Each number is 50 + 12 x the weight over its row's rms, rounded and kept within 0 to 99. Layers, rows and columns count from 0. The size before them is the row's rms in percent of the matrix's.

# layer 11 MLP up, 640x160, rms 0.26, rows 558-601, columns 0-79
096:35 33 63 38 75 50 49 29 48 23 53 33 49 58 57 59 45 51 65 53 48 66 61 34 37 72 17 60 55 66 56 52 36 46 42 56 60 41 49 54 55 60 48 21 58 57 61 55 42 49 66 47 67 57 60 66 49 47 60 31 44 58 37 44 28 61 50 37 29 36 39 37 42 39 47 44 68 61 32 35
099:56 32 37 42 60 48 57 51 47 54 61 51 48 36 61 43 40 32 45 40 44 48 26 39 44 48 64 61 83 38 40 61 74 39 58 35 51 44 62 49 67 50 79 73 41 46 57 66 35 45 50 61 55 54 64 43 65 38 52 42 35 53 34 57 31 35 46 67 48 45 62 36 34 42 51 59 60 45 43 49
090:46 38 29 42 39 82 43 59 29 28 49 61 47 47 70 44 57 45 47 43 66 55 30 28 55 53 58 47 48 55 45 42 54 39 42 34 45 48 43 56 56 64 39 63 41 57 46 03 62 75 46 48 56 34 51 51 49 60 42 51 47 48 55 59 26 42 64 64 47 59 41 36 39 50 67 37 46 65 57 78
098:71 56 38 47 43 43 52 51 49 40 65 37 63 49 37 37 54 49 49 65 63 55 27 43 56 46 60 49 33 41 49 59 48 71 56 65 62 33 51 73 46 49 59 56 55 54 41 55 77 44 67 45 37 50 84 63 59 51 46 45 34 40 36 42 50 46 28 45 34 34 47 65 32 72 49 66 58 59 37 35
100:48 45 45 77 58 76 63 28 38 51 46 58 64 45 52 42 36 63 48 54 31 45 40 74 51 53 55 38 39 49 58 46 42 54 42 42 53 47 57 45 47 59 45 54 38 44 52 34 62 51 41 54 54 61 61 55 58 58 40 40 35 43 60 52 61 28 64 36 47 58 55 63 72 64 31 45 33 45 73 48
101:54 40 44 52 34 69 74 50 35 47 61 32 68 33 49 49 54 54 52 53 32 30 39 62 41 61 58 60 46 62 58 39 49 43 44 30 72 54 54 67 72 49 52 56 56 56 43 54 40 62 42 57 50 39 23 44 39 38 46 34 69 48 38 44 38 57 52 54 49 60 56 61 45 36 52 49 43 58 35 55
092:52 31 55 37 60 40 59 30 64 57 45 31 65 39 53 46 49 51 39 70 71 58 37 43 52 48 44 46 53 60 46 59 63 57 39 40 39 67 59 52 09 47 57 56 73 65 46 48 33 50 49 41 50 37 59 64 62 37 62 60 48 49 49 44 54 70 33 61 58 51 30 70 56 55 33 68 63 66 67 52
093:51 66 76 58 51 45 69 46 58 67 48 61 52 40 54 41 51 52 73 53 19 45 74 44 66 60 46 58 51 46 53 36 61 46 45 49 62 53 58 84 51 65 40 50 67 40 44 58 56 61 63 42 43 53 55 50 60 55 24 64 54 40 46 49 44 56 54 53 46 67 64 35 38 73 56 48 54 68 58 40
097:65 54 46 47 32 82 37 40 44 58 51 52 59 43 63 53 45 46 47 65 28 57 58 43 69 54 40 49 53 64 42 47 45 62 45 43 45 58 40 50 56 61 27 62 57 37 45 48 32 67 55 59 50 54 40 56 58 48 50 54 74 58 49 74 32 51 67 59 37 50 31 54 42 52 57 38 59 82 55 66
102:54 57 40 77 50 44 45 46 39 45 64 49 46 48 55 54 48 89 39 46 49 61 48 57 50 38 43 67 45 53 45 44 66 43 62 37 39 49 73 45 35 44 29 59 64 37 37 39 46 43 51 51 31 55 65 44 24 33 53 55 65 53 48 26 31 47 51 35 66 42 34 33 30 51 25 69 46 48 62 37
103:51 56 70 43 55 76 30 52 51 38 55 64 81 42 52 38 59 52 29 50 32 46 36 50 70 59 28 56 56 60 30 56 66 40 66 40 53 31 50 44 52 43 70 60 45 32 57 35 46 47 63 28 43 41 55 49 42 57 35 59 55 53 56 58 32 65 29 52 57 43 30 54 51 37 60 43 45 64 66 46
096:43 63 33 46 31 55 61 54 33 39 58 55 48 18 87 54 58 62 54 38 40 48 48 55 32 54 48 41 54 50 55 59 31 55 26 57 48 48 34 69 59 28 41 48 67 28 31 53 57 47 48 47 31 44 54 40 65 64 44 43 71 49 37 61 58 38 44 35 69 58 74 39 56 50 57 45 49 52 43 47
095:63 45 52 29 65 40 43 55 55 42 28 60 48 39 38 51 41 31 44 53 62 55 42 44 46 54 54 38 44 65 37 37 66 33 55 57 66 63 62 63 37 30 57 56 60 51 38 58 51 35 50 32 69 20 50 31 30 33 48 51 49 31 39 70 35 61 57 58 61 66 58 36 50 26 55 38 70 30 29 58
099:40 67 51 47 48 50 65 44 64 61 59 36 57 64 71 47 42 69 62 59 58 62 43 42 51 47 37 37 42 51 49 56 42 69 35 43 48 41 59 54 40 68 52 71 45 71 59 37 52 49 38 42 53 50 61 53 65 68 26 45 55 37 63 49 26 64 49 60 53 48 48 52 36 38 48 51 71 55 54 41
099:80 54 58 55 53 70 54 38 42 42 56 55 44 50 53 38 58 71 42 66 46 75 34 48 68 43 71 51 31 21 42 53 39 54 52 48 50 20 54 46 43 48 52 62 50 63 62 38 57 64 56 61 47 36 62 51 34 47 63 68 34 29 72 50 60 48 45 55 37 49 26 48 63 59 61 52 55 58 36 40
097:52 62 67 73 62 45 56 60 55 58 58 43 59 71 48 43 57 53 44 50 54 60 43 40 66 59 58 42 43 46 52 67 36 57 53 34 44 37 46 37 28 57 46 52 33 78 42 31 66 60 58 56 55 38 36 51 34 33 40 40 39 57 43 52 35 58 56 35 30 51 54 42 43 50 38 63 69 33 65 63
101:68 49 50 48 63 40 40 42 50 52 34 28 36 62 39 38 56 52 63 60 63 43 58 43 46 37 23 47 80 40 32 55 57 61 73 72 66 55 53 38 52 35 61 57 57 43 58 73 44 58 59 64 35 53 53 57 63 43 60 44 41 47 63 45 47 45 52 33 45 48 55 55 60 46 55 55 53 50 54 43
094:56 66 35 53 57 39 52 39 72 54 51 51 48 37 76 71 75 53 57 55 35 64 55 52 58 74 53 56 67 52 70 75 37 54 46 48 77 35 52 64 31 53 55 22 50 57 59 53 39 48 58 34 55 68 46 49 55 36 68 59 82 64 45 72 40 27 48 37 64 39 36 45 67 53 43 47 33 47 52 48
099:56 42 58 78 44 57 46 20 57 59 36 40 55 39 67 43 32 53 57 42 62 49 39 58 54 58 63 64 66 52 53 69 36 46 54 38 29 50 47 44 38 40 70 28 49 46 55 45 68 60 40 33 50 65 58 38 53 49 35 51 64 28 34 57 50 59 54 51 42 23 53 32 47 57 44 51 58 67 41 64
093:57 44 37 38 54 34 52 34 29 74 65 73 49 48 50 60 42 58 53 57 49 13 50 56 33 75 44 47 44 56 54 37 35 35 43 51 30 56 44 63 57 49 48 77 56 59 29 71 45 61 39 32 38 54 62 61 48 57 57 34 21 59 49 36 49 50 50 46 54 62 67 60 39 43 57 48 50 53 60 57
099:68 53 39 60 81 67 45 43 45 53 47 69 56 66 42 41 40 58 54 71 15 44 57 47 32 47 41 48 53 38 54 31 60 49 41 60 47 57 47 40 49 17 61 39 46 43 56 51 37 51 47 49 17 58 49 48 44 34 43 70 46 66 63 38 54 57 85 57 67 49 54 36 29 48 60 57 52 56 49 70
100:57 58 37 58 50 65 50 75 45 56 52 60 78 46 63 64 48 62 32 44 37 57 52 46 40 57 59 46 52 50 62 37 42 53 49 47 51 53 43 58 64 49 43 50 50 58 41 47 51 52 46 43 56 49 34 56 32 60 36 55 77 62 57 58 32 45 40 75 52 54 43 51 72 54 55 36 53 60 47 62
091:57 36 40 39 45 56 65 46 47 48 55 50 60 64 58 32 63 40 66 34 43 38 57 32 34 39 48 54 51 46 46 53 41 60 45 43 49 56 64 77 54 47 57 53 29 39 40 24 57 67 59 52 46 46 64 44 51 35 54 42 47 58 58 63 21 30 59 65 58 44 28 38 65 47 64 28 55 53 40 69
101:54 49 52 31 45 44 18 51 42 43 44 59 52 48 33 52 78 83 40 48 40 40 49 48 30 44 57 46 77 61 54 51 66 40 58 44 80 59 41 50 43 57 72 61 37 56 37 55 51 51 30 62 54 38 58 45 37 35 73 44 62 91 57 45 41 42 58 52 51 51 34 21 47 50 56 46 54 46 56 54
097:48 68 30 62 34 60 60 51 49 40 46 45 42 46 42 45 29 28 49 32 65 57 36 52 52 41 40 41 83 68 35 56 59 59 37 66 47 31 47 50 58 25 65 28 56 66 72 49 66 46 67 61 33 63 67 55 48 28 52 48 49 61 37 53 47 22 55 69 51 37 87 42 46 51 63 50 35 54 37 29
100:39 44 39 63 49 21 57 45 53 43 42 34 71 51 65 52 45 77 74 37 45 35 46 41 35 46 54 42 54 44 40 65 60 56 54 43 36 41 57 72 48 56 51 46 49 46 76 56 50 55 32 48 48 39 57 75 38 52 66 49 25 50 50 57 51 45 52 35 45 57 56 45 28 52 52 47 48 52 60 46
104:31 45 66 54 69 56 48 68 37 61 47 44 64 29 48 41 40 41 58 52 47 33 72 57 58 47 65 64 27 59 50 34 61 24 53 51 44 54 45 42 28 43 52 47 34 57 59 62 56 36 58 52 55 45 52 50 49 50 37 58 45 51 53 47 33 68 59 79 43 36 33 55 67 19 60 13 54 58 59 57
099:35 42 47 57 53 59 51 43 61 51 40 50 70 23 57 43 59 49 61 48 34 58 53 41 48 54 41 44 54 50 40 50 66 53 34 30 41 48 40 48 36 50 52 48 66 61 55 51 74 55 56 40 75 53 39 35 42 55 50 27 24 34 73 49 33 40 55 50 37 47 45 59 44 60 61 41 47 51 70 80
097:47 64 66 67 32 32 69 60 49 35 50 47 52 46 30 48 65 41 44 58 39 62 51 49 46 53 44 39 39 47 68 39 29 43 58 41 51 49 51 25 27 39 59 49 27 51 44 31 36 50 78 35 77 39 43 75 46 39 60 39 61 71 45 22 75 36 62 58 24 53 32 44 47 35 53 28 52 46 59 50
104:49 48 47 33 35 38 39 61 48 40 52 37 41 51 52 43 37 63 42 53 59 64 45 25 62 38 38 41 93 31 48 59 31 59 68 71 47 35 43 45 53 50 48 66 24 43 50 42 49 47 40 49 49 47 40 66 84 48 33 39 55 43 34 31 47 42 60 55 67 44 35 54 73 22 68 56 38 54 51 41
103:46 57 71 34 39 52 55 52 24 47 49 42 51 53 62 62 43 56 40 54 53 54 58 49 48 41 48 64 37 34 60 58 53 41 32 40 23 50 43 58 45 44 80 66 54 64 21 47 41 55 88 50 34 70 59 51 34 67 45 59 53 56 38 58 48 42 55 55 58 53 65 42 22 42 43 53 46 62 61 37
098:56 61 49 59 34 57 25 52 44 27 43 40 59 45 65 50 63 60 34 45 54 52 38 30 45 25 61 41 52 46 51 39 51 61 42 63 63 43 52 28 47 41 65 39 54 46 51 56 54 59 50 47 35 70 52 67 58 51 46 54 41 53 26 52 55 47 33 44 45 61 48 52 62 22 51 47 64 62 39 45
103:39 32 49 57 68 53 56 48 50 39 19 31 46 57 74 60 43 56 52 41 74 50 44 40 44 37 50 44 55 45 50 75 61 28 63 49 43 26 51 57 43 34 29 43 62 69 50 57 65 50 37 52 35 63 55 57 28 38 64 35 53 66 52 53 56 59 47 53 54 51 40 64 56 47 53 58 36 38 70 60
092:46 38 57 48 52 34 56 32 47 67 44 52 45 48 56 71 60 62 58 43 45 56 52 50 58 49 46 26 60 59 19 69 45 64 39 54 59 46 68 47 63 40 51 46 36 36 61 42 59 52 36 48 64 53 69 69 68 34 64 40 28 53 55 53 76 65 39 31 54 42 60 58 45 50 64 62 49 31 46 58
098:47 47 69 72 46 41 41 48 49 48 57 40 41 50 50 62 44 39 66 50 54 67 35 43 40 28 45 54 56 53 59 67 33 63 65 43 28 53 73 61 55 33 52 33 37 57 65 51 60 84 57 36 27 54 53 40 36 58 57 37 46 38 56 50 46 57 28 51 62 26 48 65 51 57 37 50 55 56 41 43
102:55 36 31 57 38 71 68 39 46 25 34 58 65 40 60 47 56 45 56 60 45 44 49 41 50 48 56 40 66 60 70 60 65 50 53 28 46 26 41 50 62 50 51 34 44 61 59 77 35 45 69 56 34 71 64 55 43 29 39 63 44 27 49 61 58 55 71 62 58 64 41 45 45 61 53 54 28 71 43 43
098:53 44 34 59 37 53 44 38 53 31 29 55 43 59 70 49 33 50 62 56 35 55 40 30 50 69 47 41 50 61 56 79 41 43 52 43 57 42 23 59 74 55 43 67 51 61 66 44 55 47 62 27 58 68 39 38 55 52 34 42 66 36 41 46 44 59 58 39 34 56 33 56 36 53 66 33 56 34 49 47
094:46 32 29 60 70 41 46 43 41 68 45 71 52 51 37 48 31 66 63 55 43 63 73 40 35 71 52 49 49 71 56 64 48 57 50 61 32 59 35 35 58 58 73 66 50 49 54 55 59 47 55 68 62 38 48 46 48 48 50 43 67 32 62 51 52 61 84 63 62 43 38 48 54 57 69 41 44 54 59 30
097:40 40 49 22 45 20 49 48 63 45 31 42 53 48 42 37 58 55 48 55 66 52 30 63 74 37 70 54 60 41 69 59 25 55 34 42 40 41 61 44 55 38 54 48 49 42 63 54 65 59 49 47 51 36 41 29 52 34 40 30 65 51 25 40 58 59 68 54 67 50 55 46 43 44 50 50 41 40 30 50
100:58 51 51 49 49 28 55 32 21 45 39 64 74 50 72 66 45 68 48 56 52 57 44 32 59 47 40 46 47 54 48 59 47 51 59 60 53 44 40 27 50 57 56 69 42 31 35 58 54 44 60 53 51 41 68 52 39 49 71 63 47 40 53 34 33 56 34 71 40 59 42 43 49 47 42 41 51 12 53 70
101:48 44 53 49 58 42 42 59 52 47 48 40 61 21 54 44 62 59 55 72 41 69 68 54 33 46 75 35 58 58 67 47 56 56 35 47 47 43 56 51 18 48 64 43 55 79 70 66 42 48 73 33 56 47 69 59 45 63 73 53 44 55 52 40 55 68 40 40 56 57 55 39 38 33 46 33 37 53 62 37
103:55 52 55 52 44 54 31 56 43 54 66 33 53 53 34 69 61 73 39 61 41 59 61 35 45 39 60 53 44 60 43 47 35 41 56 56 70 45 46 62 47 44 70 50 52 50 61 42 38 77 41 61 51 47 53 36 32 55 63 63 73 47 33 46 68 52 62 36 42 45 52 54 52 59 64 49 47 61 52 52
103:78 64 33 55 43 19 53 57 59 46 58 42 56 46 70 68 53 57 50 65 38 31 43 60 54 55 54 56 42 36 45 49 47 62 72 58 62 34 39 45 60 57 26 66 43 33 55 36 58 49 58 44 67 55 56 53 59 51 56 47 54 63 42 56 39 68 58 44 37 51 32 62 49 36 28 41 63 44 61 44
093:34 56 48 54 58 69 51 63 34 44 34 67 36 42 70 35 58 53 48 54 45 55 43 20 49 56 42 61 57 69 61 55 37 38 53 68 67 45 71 42 60 49 49 38 52 53 36 54 55 41 50 40 60 48 57 54 46 38 42 51 36 45 52 54 46 28 40 38 63 44 22 51 44 23 52 49 51 40 61 47
# layer 11 MLP down (transposed), 640x160, rms 0.266, rows 558-601, columns 0-79
094:46 65 54 71 77 51 60 59 38 69 53 51 46 65 55 57 71 48 35 53 51 50 32 56 64 47 73 40 54 60 68 63 55 48 60 34 26 60 75 46 41 39 60 42 41 62 43 59 55 15 57 58 63 43 61 37 56 31 53 66 38 30 63 49 76 39 50 41 63 55 66 40 50 46 70 46 51 41 58 53
090:65 56 54 56 47 48 45 63 41 66 22 54 62 62 36 43 46 56 63 76 58 66 57 48 35 44 34 52 39 49 53 35 47 48 61 47 44 52 43 36 24 64 40 25 45 37 36 52 66 51 59 56 53 61 47 47 40 55 31 54 72 62 63 54 56 40 46 48 46 55 33 42 53 69 72 52 45 58 53 59
087:54 55 70 55 39 41 62 51 45 78 52 41 50 59 50 51 41 36 46 36 33 37 40 70 39 41 52 36 41 64 68 62 51 43 35 32 60 53 54 50 33 58 47 53 56 72 74 51 34 10 53 58 54 62 43 55 53 41 64 52 42 41 55 53 56 66 35 57 74 41 67 45 31 64 51 72 65 29 57 57
104:51 49 67 36 58 41 53 47 51 39 41 54 43 45 69 51 57 57 60 45 49 45 66 54 29 43 68 45 49 59 44 51 55 72 30 49 44 51 38 57 33 59 63 42 28 50 54 71 54 34 38 50 69 54 51 62 65 51 41 39 34 40 55 47 53 36 42 77 63 39 50 65 65 61 78 35 53 34 37 68
086:48 49 66 49 59 33 39 55 48 60 45 44 40 43 38 41 64 55 53 54 66 60 54 41 44 51 63 35 47 46 34 36 30 32 57 51 29 42 51 43 55 46 53 47 37 59 46 33 37 53 52 56 37 22 42 36 38 29 50 40 70 44 35 40 58 67 47 52 46 54 60 50 17 37 67 50 57 39 53 57
095:62 56 57 57 48 28 70 33 26 50 40 74 61 52 57 44 66 51 35 67 48 40 59 46 29 37 58 37 58 42 34 68 34 62 47 65 56 57 67 25 53 38 18 46 49 48 36 41 66 46 56 49 55 43 84 44 43 52 70 67 37 51 47 50 61 46 45 69 46 52 42 53 59 69 43 47 49 41 65 24
094:54 49 47 47 45 48 36 54 44 58 74 56 33 53 62 65 41 42 56 52 52 51 45 91 47 50 56 61 61 39 60 43 43 60 54 55 56 59 51 30 72 45 45 31 23 50 53 55 47 43 52 60 57 54 60 45 48 39 48 69 54 76 58 60 58 74 74 35 39 68 67 73 51 42 66 33 44 53 51 30
093:55 31 43 46 58 52 47 53 33 57 53 54 40 65 62 51 54 53 21 49 50 45 39 61 36 50 63 61 52 46 52 71 52 59 56 49 35 40 63 46 41 55 43 37 50 65 49 48 21 45 53 61 35 52 41 52 46 46 56 43 65 58 65 55 57 64 55 32 53 60 61 18 32 33 49 44 36 63 40 62
102:45 48 63 32 59 55 54 62 37 57 41 66 51 45 61 40 56 52 76 46 52 16 42 46 29 49 42 40 30 44 63 72 55 56 55 55 68 33 28 59 50 53 40 66 56 17 52 65 45 55 41 52 50 41 24 40 42 57 52 38 84 40 58 51 58 46 32 42 41 49 55 53 59 62 45 60 48 41 53 47
099:71 48 62 46 50 49 45 60 64 49 68 75 37 42 45 50 60 32 53 47 46 54 28 61 54 43 51 32 49 53 60 46 45 61 65 47 71 40 37 59 48 48 44 44 38 54 40 76 58 42 48 54 49 42 58 39 55 72 59 36 48 47 48 55 68 70 50 46 35 48 60 55 62 25 56 55 46 48 41 77
108:46 51 53 47 54 57 54 43 76 54 56 53 86 51 47 45 68 40 43 31 56 56 39 72 35 53 56 40 52 53 52 63 54 59 58 48 69 35 55 47 46 56 41 54 52 80 55 43 53 65 37 54 46 53 42 40 58 58 39 45 49 54 29 38 59 44 51 67 21 43 25 69 36 35 43 55 47 51 42 50
105:54 37 49 49 43 33 56 56 49 49 46 75 59 71 55 33 41 21 50 51 42 54 48 49 18 46 24 46 47 47 47 55 49 19 40 49 49 34 64 38 13 52 45 71 45 54 64 20 57 38 71 59 53 61 29 53 20 48 40 58 48 54 42 53 51 70 29 65 50 47 47 46 44 51 38 39 35 47 48 49
099:52 56 78 37 43 66 53 74 49 48 45 51 70 34 57 47 37 54 40 40 35 45 31 68 35 49 59 36 52 45 56 45 42 45 57 54 58 40 60 38 23 61 45 38 49 37 56 62 72 48 44 39 55 52 42 61 51 56 55 47 56 49 34 56 56 45 37 54 40 33 51 55 53 56 46 44 33 62 69 68
107:61 69 68 51 37 43 46 60 61 56 75 35 49 44 71 56 62 65 47 65 40 47 39 63 61 55 63 56 51 66 55 31 58 44 58 31 26 51 54 65 59 56 39 56 34 51 48 44 63 30 63 39 54 31 54 47 53 43 55 56 40 34 60 51 54 71 31 42 49 35 38 39 62 57 59 55 57 50 40 52
095:32 37 54 42 47 83 52 64 23 48 57 47 45 67 49 53 42 79 63 42 25 54 78 43 48 25 44 36 68 55 44 39 54 43 59 45 39 37 61 50 73 49 48 43 35 14 43 64 43 51 62 65 52 46 70 35 53 52 48 57 49 48 44 38 45 41 57 61 48 67 59 26 58 47 62 45 44 58 55 50
104:61 56 46 24 71 56 36 39 60 41 80 33 53 20 55 67 55 60 42 49 48 58 47 60 54 58 55 42 43 44 52 26 38 48 45 44 49 44 55 63 38 35 20 52 74 39 53 60 50 58 62 59 50 37 54 35 50 41 32 60 53 59 58 41 29 44 55 73 33 55 39 67 48 66 59 40 68 66 59 47
107:39 58 49 70 09 34 71 54 37 46 49 72 43 67 63 58 31 44 40 48 38 64 61 39 57 48 53 55 53 37 51 44 44 41 47 40 33 34 52 53 46 51 56 43 56 44 38 48 47 46 64 44 30 43 41 55 45 53 36 59 55 50 26 41 67 45 69 53 56 61 76 55 28 60 51 72 47 55 61 62
097:64 38 41 50 43 42 26 49 53 48 48 36 46 48 81 45 50 52 29 44 64 52 51 38 37 61 54 52 40 64 55 29 57 53 60 62 66 62 40 24 50 65 48 50 57 38 52 54 44 44 44 55 58 60 25 78 44 69 57 45 59 50 59 38 63 43 41 46 52 31 31 71 31 34 52 62 57 46 38 47
093:53 58 56 53 53 49 51 45 62 33 73 44 39 52 38 53 68 45 65 59 58 56 57 62 66 65 35 34 45 39 58 42 62 58 67 59 81 61 59 63 58 50 42 78 64 45 65 52 42 44 73 60 36 54 32 68 44 63 74 46 54 63 56 28 61 40 59 37 53 54 50 43 57 62 56 27 43 31 53 42
097:49 55 38 61 47 41 55 62 67 45 67 41 55 48 83 69 62 50 44 61 50 48 55 49 50 41 40 41 42 58 31 29 37 59 41 57 30 78 53 49 49 61 56 50 27 56 36 39 49 55 67 51 47 51 50 59 57 30 52 43 49 39 24 45 23 54 62 46 47 58 49 45 68 58 47 78 60 37 50 44
098:32 47 38 55 45 37 57 61 50 77 56 65 44 72 47 66 59 55 48 54 78 48 39 42 54 70 65 39 37 39 90 24 76 64 63 56 66 58 52 50 50 43 54 34 53 71 40 45 41 60 56 41 42 52 45 56 47 51 38 40 55 38 47 69 41 60 50 46 47 51 36 38 67 36 40 36 37 63 52 44
100:42 80 50 44 41 70 42 37 55 49 50 33 41 54 58 41 79 53 34 40 41 55 35 39 54 37 35 56 39 49 48 41 26 49 48 53 65 61 56 52 55 50 67 47 54 58 40 48 47 59 63 64 40 58 63 57 70 48 58 51 79 69 37 52 53 60 54 69 49 24 66 46 37 45 38 48 60 62 46 35
087:52 52 46 43 55 56 41 48 37 56 35 41 51 37 55 39 43 47 65 32 61 55 53 39 44 73 58 55 41 63 48 27 55 69 61 43 44 37 52 33 45 55 25 55 58 57 57 43 63 38 29 37 61 53 33 48 57 49 59 34 65 53 57 46 67 47 30 36 42 59 44 76 50 53 21 65 46 48 69 31
103:44 53 69 45 39 48 43 37 73 47 57 53 42 45 50 46 36 67 58 60 64 68 66 37 35 59 40 62 54 50 48 24 69 54 63 42 31 41 23 61 52 59 41 61 38 31 58 66 41 35 33 49 65 46 51 40 55 25 48 58 53 14 45 72 40 59 52 42 57 50 54 58 49 51 65 63 63 59 60 40
092:68 32 51 56 52 36 44 53 45 59 56 50 70 30 47 56 54 64 49 50 50 40 75 46 55 43 56 50 39 35 53 41 56 62 66 38 47 44 48 49 53 58 49 75 40 27 53 30 34 48 35 64 71 25 24 60 31 60 29 49 72 45 75 52 53 49 57 35 40 53 25 61 51 36 38 53 76 40 51 66
097:62 60 47 33 51 42 31 58 54 53 44 39 47 52 49 31 61 49 50 38 62 66 39 46 69 60 56 55 45 39 49 61 48 51 50 53 67 62 52 24 59 55 65 51 45 56 63 41 44 54 57 52 53 85 55 40 45 61 64 47 71 50 42 37 45 28 67 59 65 35 37 61 56 82 59 48 72 41 45 56
102:71 39 40 74 39 49 37 43 35 69 61 52 41 54 50 51 81 56 46 67 66 70 57 53 59 44 36 64 78 42 46 45 58 45 62 61 42 61 54 29 64 72 60 61 37 38 39 44 42 43 43 38 57 50 50 34 63 77 33 33 52 65 54 47 64 46 51 31 59 53 38 43 34 42 49 39 63 33 46 33
104:53 49 49 60 33 43 60 32 61 64 60 39 56 69 76 62 40 36 45 33 73 56 50 60 39 68 60 49 37 45 44 48 42 43 67 51 48 40 56 43 37 36 42 37 46 57 49 51 45 62 38 56 37 51 68 68 51 25 42 64 73 43 38 57 47 48 67 59 71 36 54 33 32 58 63 21 59 44 48 62
105:65 41 64 60 36 43 63 57 32 39 45 47 43 48 53 66 52 50 36 54 45 53 65 41 30 41 42 54 48 45 68 56 29 47 61 65 48 58 51 36 37 38 40 51 25 35 59 43 54 34 49 65 38 40 70 80 29 40 59 43 48 28 55 43 42 62 38 52 38 49 36 37 62 40 55 33 89 58 48 66
102:37 54 49 48 28 23 51 39 52 59 55 40 26 53 71 38 33 15 45 44 61 48 70 55 42 46 47 39 43 71 69 45 50 64 35 58 33 36 38 73 50 65 33 58 39 41 44 56 58 35 53 60 51 50 47 64 62 51 46 51 66 38 62 51 51 43 49 62 56 56 56 39 40 41 34 44 54 52 50 29
101:75 34 39 41 38 47 46 52 67 44 64 82 58 46 48 51 48 45 46 38 40 50 44 58 37 52 62 45 63 52 45 32 39 36 33 58 65 51 55 57 81 74 40 42 49 49 59 50 34 35 60 54 38 47 57 35 54 34 42 47 67 46 39 31 73 58 56 62 29 30 53 57 73 50 59 20 35 26 53 74
095:65 59 56 49 46 56 47 55 46 52 45 59 50 53 63 56 55 59 57 49 53 30 41 46 66 60 68 70 51 66 57 61 70 49 38 37 28 53 68 31 58 63 37 76 49 64 56 51 66 31 60 69 63 42 14 33 56 49 50 43 31 64 42 49 52 35 40 70 54 39 30 50 39 38 45 48 38 51 27 86
094:56 63 29 47 57 58 35 32 66 51 47 50 67 50 23 45 46 67 30 65 29 51 47 51 70 55 73 56 52 67 43 39 41 55 39 59 35 66 81 42 48 66 51 46 42 36 37 37 25 48 63 55 53 41 51 45 74 47 40 44 67 52 60 31 34 44 41 53 56 44 49 47 49 81 56 24 43 40 59 39
095:55 69 41 46 55 67 51 19 28 59 84 67 43 50 56 60 50 49 47 53 49 40 48 38 45 43 59 48 21 25 55 44 38 51 62 37 56 52 37 47 61 33 53 41 40 45 35 57 48 66 52 73 61 37 52 44 54 37 63 67 63 43 31 51 51 40 44 54 57 42 72 19 42 43 46 32 42 55 50 43
083:53 45 44 47 43 46 79 63 60 43 39 70 60 52 53 52 69 52 36 62 64 52 69 60 55 74 52 43 46 50 58 21 65 54 24 58 57 31 25 50 41 44 55 59 66 64 56 57 50 44 43 69 52 51 50 73 66 39 52 62 47 49 13 63 52 41 75 30 40 67 55 41 44 40 66 52 50 35 40 58
092:63 57 41 30 49 49 37 32 43 62 55 80 55 40 62 66 66 73 49 37 51 52 48 45 39 51 41 39 42 49 16 62 46 46 44 47 48 76 28 45 40 39 47 45 47 41 56 43 65 41 39 48 69 41 32 47 38 50 51 52 46 63 50 55 39 32 30 49 41 56 53 59 48 44 58 40 45 47 46 54
105:51 45 45 53 51 46 35 63 35 36 76 44 63 53 51 62 56 40 58 38 32 18 54 45 50 42 52 30 56 50 51 31 47 57 57 61 61 32 66 39 45 48 46 49 54 51 22 62 53 59 45 47 40 37 57 49 45 43 56 47 15 54 45 65 63 52 62 44 42 59 43 36 50 49 55 65 62 68 58 50
104:72 56 41 64 36 48 56 65 65 65 43 51 45 54 47 72 45 28 52 69 51 18 62 45 68 36 35 54 60 53 55 71 67 46 54 47 48 53 33 44 35 44 51 61 64 45 47 65 53 36 55 52 67 63 66 40 34 54 43 74 52 75 47 33 34 52 70 60 39 49 52 46 70 45 36 37 58 46 61 47
111:53 51 60 64 56 56 50 47 47 64 54 59 40 62 61 48 59 29 56 56 42 41 47 57 22 65 44 50 55 49 41 51 66 48 61 63 60 61 39 55 34 44 37 72 59 54 46 39 38 44 45 48 46 76 57 64 46 53 85 64 53 47 51 34 60 59 21 47 45 53 59 55 67 57 51 54 66 61 70 63
106:37 39 61 39 53 64 48 53 39 54 60 46 58 51 57 61 43 50 50 51 50 43 35 75 57 57 63 55 58 41 27 42 44 35 35 51 46 35 38 43 60 21 36 34 87 65 43 53 40 48 54 36 46 59 62 51 40 57 60 38 54 59 45 60 45 55 60 34 51 39 62 62 52 59 58 58 51 55 33 55
094:47 33 45 65 60 51 34 69 46 37 40 60 33 67 44 62 53 54 39 29 42 41 39 54 64 40 53 63 54 47 64 57 53 56 60 54 56 58 83 56 61 55 51 53 36 30 54 30 36 61 43 59 40 45 41 54 52 24 52 62 54 31 59 61 42 34 45 47 35 52 39 64 70 43 39 52 91 44 45 71
103:60 33 45 28 60 57 59 48 57 37 25 74 55 46 75 44 36 36 62 40 62 30 47 43 59 76 43 51 56 38 49 56 61 47 53 44 24 46 63 44 43 61 52 56 43 68 47 64 54 25 43 38 50 54 49 66 64 39 48 41 55 45 56 64 31 63 26 61 38 56 63 48 47 48 48 56 67 45 56 66
106:20 45 48 55 63 61 46 70 43 75 76 53 54 59 34 40 35 60 50 35 65 46 63 46 48 75 56 36 63 57 47 53 42 22 44 44 50 53 59 50 68 38 70 17 44 57 56 56 41 62 45 63 50 43 52 49 44 69 54 64 45 55 65 59 57 52 49 48 58 65 52 51 41 59 67 74 40 52 31 49
095:84 55 83 34 58 65 55 34 49 71 53 48 44 46 43 39 46 34 41 53 42 52 48 68 40 38 59 53 54 35 50 57 46 55 53 40 57 56 67 61 49 27 37 51 49 48 22 45 76 37 46 42 52 53 36 60 58 54 73 31 58 47 61 33 45 40 47 55 29 61 58 79 55 57 52 54 38 55 55 50